Weights of a small transformer language model.
Size: 2 heads of 128 (1 for keys and values), MLP 704 SwiGLU, vocabulary 1024, 6.43M parameters.
Architecture: RMSNorm before each block, rotary positions, no biases in attention or MLP, normalized queries and keys, capped logits.
Training: a variant of Muon for these matrices, 130M tokens, 3956 steps.
Each number is 50 + 10 x the weight over the matrix's rms, rounded and kept within 0 to 99. Layers, rows and columns count from 0.

# layer 5 MLP gate, 704x256, rms 0.131, rows 676-684, columns 0-127
53 66 52 36 69 47 62 56 54 60 52 44 47 51 67 42 47 56 71 50 56 45 49 56 63 42 48 68 44 63 52 65 36 42 43 69 39 43 50 43 62 51 53 51 62 41 59 53 42 50 39 54 59 59 65 48 59 61 51 45 54 55 47 43 62 52 41 57 52 57 57 30 61 58 34 32 49 43 56 67 44 58 45 39 48 35 71 49 50 32 71 50 37 50 69 46 36 61 55 19 74 50 44 60 52 68 40 42 50 42 48 50 43 45 43 44 54 47 42 53 55 59 60 49 60 37 52 49
37 47 49 54 55 31 38 55 42 58 40 52 40 48 61 65 38 47 49 47 51 64 54 26 50 56 56 28 50 44 53 55 54 56 42 49 58 40 57 43 61 49 54 49 42 55 51 42 52 56 51 45 33 45 47 53 50 54 58 48 36 33 47 52 44 60 52 37 48 36 50 67 46 39 55 45 62 34 42 62 61 53 37 33 35 49 75 60 46 43 60 43 40 56 32 53 63 54 46 57 59 49 44 56 41 41 51 50 46 55 33 57 43 56 56 62 43 45 48 61 54 51 52 59 41 36 52 38
67 42 54 56 45 41 42 60 54 54 43 47 59 47 33 31 49 62 61 64 50 62 67 39 40 38 55 57 46 52 64 66 45 41 45 45 63 52 41 51 72 40 51 44 59 38 73 42 42 49 49 62 63 40 44 37 38 37 52 39 70 47 61 36 45 52 74 56 57 51 68 54 54 30 41 39 58 53 76 57 45 64 41 45 44 48 56 56 34 53 58 35 56 44 56 55 40 56 49 57 48 66 46 48 48 57 58 44 54 41 60 38 57 30 46 53 63 49 66 42 53 50 37 61 41 27 41 53
61 59 37 48 32 62 48 37 48 54 45 55 62 41 67 58 38 52 44 59 56 54 52 49 39 58 44 37 39 61 40 42 64 30 45 35 57 70 45 75 61 44 57 42 47 37 45 29 50 28 38 53 47 40 33 56 38 43 35 48 55 29 48 51 47 67 56 50 47 33 60 38 66 51 55 47 57 45 42 53 47 61 41 56 63 56 41 44 48 66 57 49 50 52 44 46 56 40 58 40 31 58 56 61 34 47 52 60 39 50 58 45 45 51 65 34 40 58 50 42 45 55 77 50 43 36 49 46
52 55 35 60 43 66 29 24 53 69 59 52 58 49 51 48 42 50 62 29 48 37 59 46 59 35 43 59 58 60 50 43 32 57 48 58 54 55 51 54 45 50 51 47 71 51 36 35 46 47 42 47 54 62 55 61 48 48 44 44 53 47 57 43 31 42 55 36 59 59 67 67 45 47 50 29 52 64 40 46 24 38 69 50 44 54 73 52 42 43 56 43 44 53 38 50 52 48 54 44 62 49 54 52 23 61 53 42 48 33 51 53 40 45 71 50 45 66 43 68 66 64 50 51 49 42 51 55
70 55 60 47 48 45 52 44 62 61 46 52 40 48 59 47 23 67 32 54 45 50 51 45 50 57 52 42 45 47 54 56 48 56 64 49 38 73 54 46 53 40 71 50 52 47 37 23 64 65 48 49 60 63 50 33 45 38 63 42 54 46 60 53 66 41 43 42 68 58 56 68 55 41 49 61 44 56 52 53 39 58 35 62 50 54 54 54 52 54 35 52 42 45 64 57 59 48 57 55 51 67 60 41 48 51 47 47 54 59 61 51 48 22 60 53 33 70 41 48 59 55 45 34 57 39 37 46
63 62 46 62 43 61 48 54 46 65 53 39 57 52 54 65 47 49 37 51 63 47 47 42 59 61 54 48 59 65 45 48 44 38 63 50 53 38 49 50 51 37 37 54 53 37 60 41 46 55 57 61 42 58 27 44 47 43 57 57 38 74 46 38 48 63 42 50 74 34 54 41 49 45 55 44 42 67 62 55 55 51 50 48 55 57 64 45 32 46 37 46 43 62 49 50 34 55 38 51 60 61 46 54 53 51 59 61 57 41 56 44 52 57 56 42 29 42 61 60 68 57 50 38 46 45 44 38
21 44 53 43 52 41 46 55 55 56 28 37 56 52 55 47 27 44 50 56 53 51 54 20 34 63 50 47 58 51 35 44 62 51 65 65 44 45 53 52 57 59 56 40 59 40 50 46 44 38 45 63 38 45 45 50 42 45 44 55 49 40 30 38 38 58 58 63 55 52 27 48 45 41 58 47 57 39 49 37 78 63 41 37 56 52 55 31 56 49 50 56 56 45 57 48 71 50 32 50 49 63 58 35 30 62 47 21 56 51 56 64 54 67 37 56 45 43 72 42 37 45 47 55 56 56 49 76
46 47 59 67 43 52 60 41 87 54 47 49 51 58 35 34 61 52 68 32 57 41 71 50 52 44 45 52 58 45 55 42 35 60 53 40 38 44 41 50 59 51 41 36 57 53 34 47 49 54 31 75 42 70 54 53 53 42 48 58 59 23 40 57 61 17 45 38 50 63 48 54 54 56 30 51 52 47 39 54 51 73 37 43 64 63 52 59 46 46 26 47 53 42 56 56 72 50 67 52 55 57 49 43 31 48 48 63 58 53 56 44 50 49 48 45 58 63 32 63 46 58 63 36 27 45 39 48
# layer 5 MLP up, 704x256, rms 0.135, rows 676-684, columns 0-127
54 38 47 38 50 48 52 47 50 48 21 46 60 47 68 57 52 36 42 56 68 36 45 54 58 33 38 49 51 37 44 51 32 46 60 39 41 52 47 46 43 64 51 50 50 61 42 38 61 40 43 49 43 46 37 60 71 53 46 53 82 53 46 58 60 72 71 36 49 46 64 56 70 42 51 33 24 50 72 52 52 52 48 56 56 65 50 44 49 44 38 59 52 45 52 60 39 40 43 42 51 51 41 43 64 25 46 51 49 56 43 42 69 67 70 58 45 53 48 57 48 45 63 44 54 56 59 41
64 39 51 43 45 47 47 55 67 51 56 65 44 55 55 49 43 45 30 36 61 48 28 65 55 44 50 74 71 51 44 48 44 62 51 65 27 32 47 49 50 43 47 48 46 56 50 60 50 64 56 42 49 68 57 45 41 55 38 55 48 44 57 47 40 47 57 60 29 47 53 50 40 30 46 37 57 58 42 54 60 45 77 34 64 37 41 62 67 48 46 44 62 50 61 55 48 54 65 49 49 49 58 57 48 60 30 43 66 44 45 62 37 33 55 37 50 35 53 57 53 56 31 62 41 54 42 50
53 45 60 68 50 62 41 63 43 42 36 55 51 49 54 57 33 42 39 55 61 58 41 40 59 61 41 68 48 70 52 37 74 39 54 58 57 54 45 31 54 45 69 51 49 57 49 40 44 62 48 37 51 44 44 43 49 45 56 42 68 41 57 41 52 45 56 53 60 46 52 47 32 48 62 40 61 45 53 50 47 45 52 40 46 60 53 55 39 42 64 44 25 56 52 55 71 48 34 34 71 54 46 53 41 51 70 40 49 58 59 74 37 78 45 45 50 44 55 68 38 46 36 43 29 29 30 28
53 61 48 45 80 57 46 60 51 40 60 44 36 45 56 46 21 58 58 52 53 39 41 59 30 57 41 70 39 67 65 54 44 68 55 47 55 80 39 62 35 60 44 42 45 38 52 60 50 33 59 49 42 47 63 53 61 50 32 76 65 44 37 45 52 49 48 54 61 47 52 54 51 48 43 45 44 45 53 68 51 55 50 60 55 54 48 55 66 57 47 60 47 39 49 50 51 41 57 58 64 66 47 48 36 41 47 54 61 61 64 34 25 54 50 45 49 58 61 48 52 46 48 50 56 53 34 59
46 53 59 52 40 50 36 25 45 30 64 46 59 65 39 59 61 23 43 60 54 61 61 47 62 47 45 48 50 63 58 57 63 44 56 48 43 51 49 51 58 49 39 51 50 56 50 49 48 65 50 50 53 45 54 51 78 62 65 69 42 47 43 46 38 59 38 50 47 60 48 50 37 41 36 45 51 48 23 69 51 50 51 59 44 56 55 50 40 60 44 36 59 64 48 46 66 53 46 74 40 48 47 56 69 42 54 42 44 62 49 56 59 60 62 62 60 73 35 55 35 56 52 66 42 54 50 56
39 41 43 38 44 39 58 63 31 60 56 30 52 57 55 56 60 56 49 31 50 54 41 45 53 64 48 49 78 57 31 58 39 45 58 50 44 50 26 57 38 53 32 64 34 46 66 58 59 47 43 72 54 51 62 62 42 67 52 30 50 68 54 54 61 48 54 37 49 42 40 43 40 43 41 45 62 53 51 23 66 36 58 44 19 49 36 58 51 49 70 63 58 43 42 43 63 52 46 50 52 50 57 60 40 39 66 44 39 36 29 31 53 65 34 46 52 39 72 64 52 49 53 57 41 45 62 43
34 27 51 44 47 33 62 48 54 48 33 67 62 40 58 33 79 47 42 35 40 41 49 31 43 50 40 64 60 47 53 53 71 51 59 42 50 52 58 48 49 47 42 39 54 53 39 50 43 44 75 39 40 40 45 59 70 48 64 49 55 36 38 49 37 45 32 56 43 30 66 37 54 46 52 49 43 48 55 40 56 68 37 31 62 56 51 61 44 65 47 49 36 57 51 31 42 54 40 57 43 56 60 49 39 51 40 59 53 47 47 25 32 46 54 52 51 78 55 45 36 38 43 41 58 69 58 34
69 38 63 41 46 31 48 60 70 52 49 39 51 55 20 46 59 45 59 64 55 45 54 53 52 63 45 46 38 47 39 54 38 52 51 44 31 55 60 73 68 54 69 31 66 46 59 48 47 63 50 38 42 41 37 48 46 45 59 51 64 52 39 45 42 48 62 69 49 39 50 61 41 61 52 48 49 56 50 56 47 65 55 54 61 36 56 63 37 52 62 43 40 44 51 41 49 44 47 49 61 52 50 38 34 54 55 35 55 40 30 50 35 45 42 51 42 46 51 49 56 67 69 72 56 55 34 54
49 45 45 40 52 41 45 27 44 55 43 67 53 47 57 56 41 55 54 47 42 62 52 39 50 62 83 45 34 60 54 64 61 64 52 49 51 65 37 57 56 54 35 48 50 46 51 37 56 53 17 57 46 63 65 49 61 39 40 47 51 48 54 57 66 37 35 47 35 64 65 37 59 57 54 32 36 57 46 45 55 55 59 60 46 28 45 52 64 50 43 49 40 51 55 56 45 55 34 41 41 44 71 46 51 41 42 59 32 43 61 50 31 52 64 58 53 48 44 58 55 38 43 45 29 53 53 49
# layer 5 MLP down (transposed), 704x256, rms 0.115, rows 676-683, columns 0-127
65 59 47 51 39 36 40 40 56 47 57 37 44 54 56 55 50 65 42 40 54 62 47 59 50 58 63 43 45 42 47 45 50 47 51 37 51 44 40 43 45 55 50 50 41 61 50 33 41 45 60 47 51 50 50 35 51 57 63 46 56 40 42 49 53 59 52 32 30 57 44 48 48 39 23 60 38 46 45 42 48 43 42 42 36 30 47 62 51 33 35 49 39 62 48 62 55 65 16 57 35 61 51 49 43 56 66 21 51 45 67 57 46 42 42 46 37 63 37 67 37 30 40 41 31 48 44 52
64 76 55 45 50 44 47 34 71 24 51 52 29 52 58 56 31 35 40 30 60 26 53 25 48 50 36 49 75 61 53 73 50 52 47 69 51 48 61 47 50 53 63 53 51 42 46 52 40 49 49 52 59 51 50 56 66 65 47 48 43 39 38 50 68 56 60 63 42 61 64 44 49 29 38 56 43 45 37 50 58 59 51 45 57 59 31 68 40 52 42 54 47 50 40 46 53 52 47 54 56 40 62 27 46 71 56 47 42 39 30 48 57 50 59 59 44 51 51 60 60 55 58 56 57 61 63 65
58 47 51 56 61 45 62 33 72 50 50 80 45 42 35 23 50 46 56 64 57 52 53 47 48 54 45 39 38 49 63 28 62 66 64 51 56 65 39 37 37 43 54 45 52 33 63 54 53 31 44 55 66 40 45 47 52 60 50 46 45 43 59 28 71 45 60 60 50 74 53 39 50 59 59 74 61 44 73 48 46 50 31 55 45 55 50 51 51 45 67 43 74 43 55 45 40 64 56 48 57 40 61 57 51 42 70 62 46 48 35 71 43 58 56 50 56 42 49 56 56 40 65 39 50 45 60 52
48 54 53 46 64 46 68 58 48 45 65 42 53 39 52 53 65 37 51 42 60 40 49 43 46 46 47 58 49 67 57 48 69 51 62 40 48 66 60 40 40 51 70 47 52 26 48 49 46 79 54 55 50 57 41 46 65 50 64 39 43 38 55 38 34 52 42 45 47 44 55 53 55 60 49 36 52 75 47 51 45 48 50 64 47 61 71 36 55 53 54 69 36 47 35 40 52 57 57 56 67 39 49 70 40 51 63 40 44 43 61 60 33 49 53 59 40 63 48 48 48 61 51 35 62 53 59 41
51 48 46 49 46 54 50 47 39 32 44 51 37 45 58 26 52 44 43 61 54 57 68 51 48 69 46 42 44 38 51 54 53 47 36 34 66 55 32 43 53 54 58 34 53 52 37 59 66 36 59 55 52 63 62 65 52 48 59 50 49 65 42 49 37 34 42 57 53 46 57 54 32 57 50 43 48 49 38 44 39 34 60 32 40 46 51 64 47 50 24 37 49 58 66 50 55 40 56 35 65 56 62 47 51 30 46 40 46 47 59 41 42 65 35 51 50 41 58 65 65 53 49 36 51 58 37 51
49 37 44 56 64 47 48 58 34 58 49 43 42 57 36 40 41 41 56 62 56 58 62 48 42 40 48 55 50 54 42 49 41 46 62 54 60 55 44 65 39 50 53 41 52 49 55 42 45 52 58 41 41 74 41 45 32 43 58 51 51 58 39 50 52 57 55 52 50 42 47 47 38 53 53 42 60 59 40 48 54 38 61 56 70 57 56 71 33 52 50 48 55 43 32 48 47 32 50 40 60 39 64 43 52 38 50 35 49 43 30 41 55 66 47 47 48 57 52 73 46 46 59 28 38 48 50 48
54 63 53 54 46 56 55 43 51 65 47 56 60 54 65 56 53 50 53 38 53 36 39 36 41 50 49 43 42 57 59 48 49 28 35 52 55 55 48 44 37 39 47 58 39 48 49 43 45 49 34 35 29 61 55 50 72 51 53 40 55 44 59 48 63 73 54 63 69 38 43 45 29 44 56 57 67 43 63 39 55 62 56 53 58 56 56 30 46 55 48 52 44 43 46 41 56 43 63 28 64 61 59 74 48 48 59 35 56 67 53 57 53 64 70 62 38 54 70 60 61 44 51 33 46 54 35 40
32 33 39 70 39 38 60 42 52 50 56 52 60 44 32 56 53 45 59 52 49 56 42 61 49 53 49 60 42 48 51 51 48 47 43 49 37 67 56 23 39 48 56 55 47 55 58 47 62 47 47 58 56 46 63 42 57 52 38 40 59 43 58 43 31 47 66 60 47 47 60 46 39 40 55 43 53 53 62 55 55 77 33 60 53 43 37 51 45 47 48 23 45 61 38 32 50 31 48 60 64 52 44 29 51 47 37 54 55 59 72 48 59 24 41 42 36 46 62 33 45 46 63 50 39 53 48 51